Weights of a small GPT-style language model, trained from scratch on English Wikipedia: tied embeddings.
Each number is 128 + 24 x the weight over its row's rms, rounded and kept within 0 to 255. Layers, rows and columns count from 0. The size above them is the row's rms in percent of the matrix's.

# layer 4 MLP up, 1344x224, rms 0.0551, rows 830-844, columns 0-111
size [102  90  99 107 100 100  91  97 109 102  88 103 109  91  99]
[[145 121 145 138  85 129 146 171 160 110 147 104 163 114 119 116 139 141 104  98 124 167 142  85 104 100 167 106 111 136 151 112 111 143 148 155 141  93 113 144  96 127 154  77 153 117 150 144 118 154  92 108 163 152 133 118 117 110 134 108 142 132  92  92 127  98  97  89 151 154 108 149 113  88  78 119 124 126 116 116 145  81 192 101 129 150 107 138 177 148 150 137 138 131 125 107 146 105 142 104 110 141 106 136 118 120 112 122 134 126 169  90]
 [120 119 136  88 104 130 148 117 150 127 151 123 152  95  74  88 164 180 140 124 105 165 150  75 157 126 152 110 128 122 165 110 103 145 123 140 129 106 121 140 109 144 133 102 128 170 109 102  97 151 117 131 146 103 131 100 124 116 125 141  82 155 145 153 112 130 111  83 138 121 172 131 134 173 133 107 148 127 125 190  95 107 143 140 109 139  80 151 108 148 108 130 139 105 122 146 139 129 119 170 145 126 129 137 163 103  87 156 129 113 114 187]
 [119 133 115 104 103 121 162 126 138 137 136 182 106 112 140 103 150 128 128 108 145 121 136 118 147  91 121 151 116 164 109 138 121 123 129 128 120 126 126 115 145 157 110 109 124 120 107 118 133 120 138 125 134 129 105  97 142 154 116  85 103  97 136 117 133 146 146 187 151 152 114 127 142 103 168 121  98 108 161 120 154 137 144 139 137 133 110 140  91 156  92 107 123  76 143 190  89 125 101 129 172 154 170 125 141 154 129 167 147  97 101 140]
 [ 92 111 110 120 103 121 108 116 110 118 159 146 109 115  93  94 124 148 100 123 150 149 119 190 142 153 134 133 157 166 121 187 150 121 156 147 153 143 139  99 132 153 131 143 122 129 110 130 154  67 169 143 162 135 126 108 154 101 136 131 112 135 145 118  98 158 138 101 103 127  99 125 138 148 107 142 142 122 122 118 115 145 140 109 115 136 149 103  90 192 156 125 165 171 138 115 128 127 103 120 133 144 138 127  88 119 122 107 138  85 166 123]
 [153 123 140 124 155 165 131  88 118 129 136 102 120 151 157 100 149 126  94 124 123 132 123 117 100 173 125 115 128 114 118 191 112 127 125 124 122 134  85  98  88 125 112  96 102 145 127 155 141 119 109 157 142 168 178 143 133  84 106 170 127 159 130 139 149  97 176 142 118 135 124  98 142 107 113  67 149 162 119 147 134 130 118 120 126 162 129 150 162 114 129 150 144 150 135  72 135 147 151 150 123 155 157 173 107 125 121 148 122 145 147 147]
 [122 120 116 108 180 114 141  97 141 114 104 152 148 133 155 175  89 145 108 129 135 127 133 149 125 131  99 110 121  90 128  78 182 140 157 152 122 106 200  82 117 104  98 124 102 123 135 122 146 134 114 121 119 127  93 133 176  99  76 114 121 165 121 136 156 129 120 113  88 142 138 108 157 141 164 157 129 161 148 109 155 145  91 111 132 131 103 103 114  99 111 128 115 103 120 142 127 118 135 137 144  89 135 153 122 118 121  80  73 130 163 111]
 [110 132  84 130 131 159 102 119 131 118 126 130 136 131 134 162  92 119 145 148 124 124 122  91 108 143 123 160 157 162 134 153 160 122 120 145 144 139 121 103 143 168 142 132 138 137  73 140 150 111 118  92 123  90 135 146 120 150 138 162 161  98  93 111 155 160 108 106 123 131 118 145 147 169 188 139 162 159 139 153 108 122 171  89 103 169 132 125 123 137 128 171 117 112  92 161  78  77 135 144  91 143 161  95  94  78 131 135 128 124 104 154]
 [ 87 101 117 158 166 118 122 116 142 157  92 117  76 107  99 137 167 118 101 164 161 117 146  87 121 113 125 151 159 148 115 166 121 114 156 125 175  68 142 147 143 134  99 139 120 126 119 174 137 106 123 145 145 164 107 172 105 121 123 133 123 122 149 163 147 108 127  96 127 124 118 122 133  99 139 131 156 119 103 111 122  88 118 161 109 158 148 137 123 136 163 122 147 131 102 116 115 103 130 122  94 140 151 118 129 108 104 103 127 136 147 136]
 [150 148 128 137 138  97 118 142 122 142 136  82 150 183 145 148  85 115  99 110 159 108 137 112 118 150 146 110 121 147 130 137 162 131 148 105 168 125 101 152 135  94 112 150 125 104 118 155 120 146 137 135 138 119 151 137  72 145 139 122 121  82 104 102 116 108 145  94 156 158 120 149 134 136 107 151 149 167 151 177 168 144 123 144 172 155 120 152 146 134 117 153 111 114 114 111 152 114 162 122 141 196 143  99 104 107 111 107 118 116 151 112]
 [141 161 141 134 158 129 127 106 101 102 152 121 109 121 146 131 120  96 125 156 154 140 110 165 131 100 165 162 119 126 108 167 128 155 171 102 122 105 123 158 135 134 149 162 127 147 146 139 149 113 135 115 105 131 106 169 122 100 139 103 153 155 107 144 107 100 143 108 127 159 183  95  83 184 144 117 103 156 136 143 148 113 171 128  99 117  88 122 143  84 105 131 192 184 134 117 140 141 172 123 102 113 123  78 133 152 135 124 133 164 131 154]
 [165 140 113 125 156 129  97 158 186 161  95 113 160 203 119 119 146 108 125 121 139 122 117 122 119 129  83 126 152 128 171 145 111  97 101 165 103  89 134 152 136 129 126  94 109  95 134  86 109 126 134 166 135 125 139 126 101 169  79 132 153 124 127 124 140 133 155 132 156 144 129 121 111 118 165 122 146 116 143 142 138 135 147 140 158 110 119 114 123 115 145 102  62 176 158 164 120 171 153 139 153 152 164 114 128 112  89 139 109 111 133  83]
 [130 159  96 135 169 131 123 142 137 169 135 152 125 147 140 132  98 101 121 135 118 119 160 142 121 105  91 154  97 151 130 109  80 126 100 123 128 147 166 138  83 110 157 169 138 135 141 116 150 120 161 108  81 134 152 136 170 100 116 130 186 150 141 127 109 148 102 140 116 140 136  80 134  68  89 131 101 111 122 115 120 115  89 121 140 126 143 124 115 140 129 134 104 140 146 161 116 151 164 147 105 131 135 121 147 150  98 114 108 109 113 155]
 [ 78 115 132 102 112  92 185 122  96  97 147 152 134 118 110 125 124  97 140 125 111 140 133  76  86 171 121 144 125 152 121  84  75 102 120 126 124  86 179 153 106 138 119 109 172 105 146 114 144 119 145 141 125 119 134 145 155 111  95  98 124 127 113 121  91 152 148 140 170 140 149 108 129 138  64 147 118 137 134 114 127 111 132 138 123 170 141 113 126 131 140 114 133  98 106 118 142 125 133 137 181 129 124 138 126 117 158  87 135  90 110 138]
 [152  89 153 148 156 104 117  96 136 138 160 117 156 145  98  84 125 147 145 119 154  90 124 137 122 140 154 100 154  82 147 148 127 132 112 113 163  82 135  97 133 140 143 126 162 109  94 118  89 121 137 113 163 134 143 139 141  85 125 154 144 152  75  94 164 109 125 120 106 115  98 125 141 134 113 164 116 107 130  94 178 115 106 138 102 133  94 109 102 114 120 125 159 139 131 115 164 106 109 138 147  89 145 141 122 139 124  64  78 104 157 104]
 [164 111 167 113 120 150 131 100 106  61 142 107 161 115 138 132 118 143 161 116  95 171 142 120 181 139 112 115 153 158 183 106  85 128 124 138 126 168 136  67  90 104 138 134 102 137 122  95 135 148 120  96 157 142 115 157 105 104 109 108 158 133 111  84 124 135 124 157 125 158 133 101 126 155  88 103 100 164 112 171  95 138 103 127 111 112 153 144 154 145 139 138 142 153 120  95  98 144 137  95 169 127 151 142  99 134 131 111 168 139  98 148]]
# layer 4 MLP down (transposed), 1344x224, rms 0.0552, rows 830-843, columns 0-111
size [ 97  94  97 110  99 102  86  99 105 102  86 101 111  89]
[[149 107 130 111 138 141 103 148 118 128  96 154 143 106 107 140  99 179 165 144 137 149 148 161 131 120 146 115 106 109 148 102 133 131 141  80  79 131 173 129 123 138 137 151 112  99 166 154 103 132 161 155 153 139 111 111 152 120 146 144 124 147  91 164 134 103 104 115 100 139 133 126 127 156 138 116 123 141 104 116  91 133 117 153 128 105 131 106  87 119 105 178 149 156  81 111 120 132 141 152 125  98 153 163 185 142 162 108 134 151 128 113]
 [113  95 128 117 127 150 141  90 117 159 151  83 166 138 136  80  93 158 110 114 121 161  97 147 126 172 127 180 121 131 110 136 117 134 167 114 124  85 102 120 170 117 144 144 125 144 113 135 151 109 104 105 122 120  89 143 152 146 139 132 111 118 145  97 136 162  97 131 121 115 138 135 148  94 157 124 117 101  93 190 125 100 103 109 133 133 137 143 138 104  88 100  85 136 159 104 172 160 112 137 141 150 166 131 129 123 133 149 156 149  92 128]
 [124 119 153  93 132 149  98 146 125 117  88 122 152 167  97 143  94 179 155 141 167 153  80 167 132  88 131 123 158 139 143 130 105 139 141 138 112 143 166 130 124 106 101 145 138 142 129 140 177 135 159  74 121  83 118 149 110 127  98  72 135 115 103 115 150 143 104 119  82 128 187 158 129 131 166 157 123 133 136 147 132 153 114 128 135 147 126 142 139 138 134 133 174 146  65 102 154 124 132 160 161 106 156  96 124 114 120 113 124 133  94 137]
 [143 169 137 104 135 133 105 154 167 143 127 143 194 108 160 117 154  78 106 101 113 164 111 153 124  85 133 117 102  87  91 112 116 107 116 136 170 129 150 171 142 155 124 126 105 131  78 152 122 138 123 147 138 112 109 131 152  95 111 166 115 131 118 171 139 122 111  99 131 156 110 147 157 151 162 117 115  90 127 133 133 129 132 142 106 115 112 131 135 135 101  90 107  85 102 150 140 149 153 143 124 120 134 136 119 135  85 112 109  95 170 109]
 [ 87 146 130 118 124 133 150 127 176 136 109 127 138 154 191 120 165 151  86 116 124 126 132  98 133  86  87 144 118 103 160  76 166  89 150 138 135 134 129 150 148 127 167 126  99 123  89 137 136 140 172 154 134 100 126 172 139 132 162  97 116 129 164 125  64  82 154 133 169 112 120 133 133 121 135 149 143  91 130 150 145 128 124  73 114 127 174  87 129 138 150 159 132 106 165 127 107  94  93 113  92 124 130 108 110 132 138 102 112 162 131 118]
 [ 83 159 114 150 119 120  79 147 135 109 177 135 140 118 135 120 113 135 128 130  84 139 115 157 167 113 123 109 104 113 134  67 114 119 103 137 103 139 133  99  91 134 153 129 116 102 137 128 127 134 154 169 145 120  67 127 115 151 120 122 163  92 124 101 116 133 125 129 144 107 172 146 123 146 159 123  94 154 150 143 132 141 130 168 120 110 137  98  95  91 172 114 127 134 149 125 144 141 102 118 145 101 119 134 116 150 135 115 103 154 138  85]
 [122 131 135 104 120  91 130 110 134 115 143 134 110 138 148 114 134 180 132 152 130 123 142 124 143 145 109 110 154 109 153 106 160 163 120 152 117 105 111 163  86 101 139 128  93 146 104 130 125 130 129 152 129 154 133 104 121 113 110  93 140  79  94 157 123 122 154 153 191 138 112 110 167 131 135 111  98  64 138 157 130 109 111 175 143  77 100 137 144 117  90 110 109 156 140 107 126 111 128 156 137 129 171 157 129 134 142 137 156 104 148 135]
 [ 91 112 147 105 101 124 149 147 151  92 106 154 159 134 138 112 166 101 171 100  97 140  94 121 119 110 152 130 161 137 136  91 150  84 112 132 170 155  75 110  81 119 103 119 131 140 134 127 168 145 106 170 139 170  97 151 127 137 148 138  96 149 152 112  73 124 107 139 109 116 143 138 105 157  91 109 152 111 140 126 120 160 132  74 112  77 121 130 136 141 110  73 116 131 115 142 133 119 110  88 149 107 117 127 139  91 138 131 116 141 124 123]
 [ 87 128 111 138 144 124 186 136 114 124  95 134 148 132 155 102 183  94  79 128 105  82  81 143 134 129 127 130 104 126 140 120 135 113 119  79 108 124 151 152 140  92 134 147 135 120 127 110  92  93  96 127  92 137 112 120 178 133 105 102 123 150 117 143  93 116 149 141 142 163 115 122 122 146 130 157 170 136 161 104 102 131 120 127 128 154 158 100  77 138 186 154 154 163 131 166  94 151 152 108 136 122 128 100 115 114 123 110 148 120 146 160]
 [144 114 117 118 131 129 108 139 107 141 169 170 161 139  94 134  89 134 136 127  84 116  93 129  89 149  70 145 117 125 150  64 189 134 163 138  87 161 120 149  93 136  83 131 118 132 120  92 117 154 126 143 108 129 113 130 156 107 101 120  99 123 141 116 108 118 124 115 127  96 103  98 152 101 160 135  91 138 100 145 125 127 123 159  97 129 161 139  91 147 115 140  76 140 128 129 119 130 128 111 156 154 111 113 153 173 131 124 124 114 120 139]
 [143 104 131 103 169 129  92  95  90 113 146 117 162 114 147 154 158 132 116 131 125 116 143 150 128 117 164 138 135 102 138 127 156 124 126 118 111 100 152 123 133 140 144 142 108 138 106 130 104 143  95 135 134 118 137  72 142 118 130 121 139 108  97 154 146 125  54  91 125 120 144 161 173 124 122 106  90 102 118 122  95 137 156 133 106  72 153 130 125 150 133 133 143  74  99 100  96 113 184 153 119 105 113 140 170 144 119 162 100 147 168 166]
 [122 157  77 157 141 107 144  86 138 105 144 137 166  96 124 138 127 162 169 167 148 134 147 147 198  98 107 159 151 181 103 112 110  98 112 144 159 107 117 103 140 163 141 117 141  84 125 109 157 143 144 146  99 161 155 132 156 150 147 188 132 125 156 165 164 130 120 102 103 179 116 114 148 114  91 106 128 123 153 108 101 107 122 124  98 142 111  97 117 119 163 145 138 140 123 132  98  95 118 120 140 148 120  96 186 131  89 110 157  68  97 141]
 [123 139 131 148 140 163  85 145 160 122 134 105 119 118 145 109 119 152  56 130 111 117 111 203 129  96  96 143 113  80 128 188 152 171 176 130 135 156  45 124 109 129 145 123 120 168  76 118 115  75 113 128  93 141 105 139 115 132 113 143 137 115 136 102 102 107  83 123 132 119 144 113 111 112 148 101 140 109 131 139 112 147  93 130 109 102 155 151 141 115 147 134 150 165 142 133 193 101 124 108 127 136 112 171 149 144 120 102  96 107 166 144]
 [113  95 111 133 145 157  68  98 116 133 129 102 115 108 162 107 194 135 113 169 109 137 165 135 119 180 149 135 113 115 155 137 142 110 132 138 137 125 164 127 159 141 120 164 137 127 170  76 172 136 173 129 104  90 143 120 113 133 118 123 166 151  94 160 114 105 102 136 146 116 156 105 117 108 102 114 117 151 127 109 114 129 147  88 144 166 156 144 123  77 140 140 109 139 119 154 112 109 134 142 117 131 164 122 106 130 142 114 116 137  89 112]]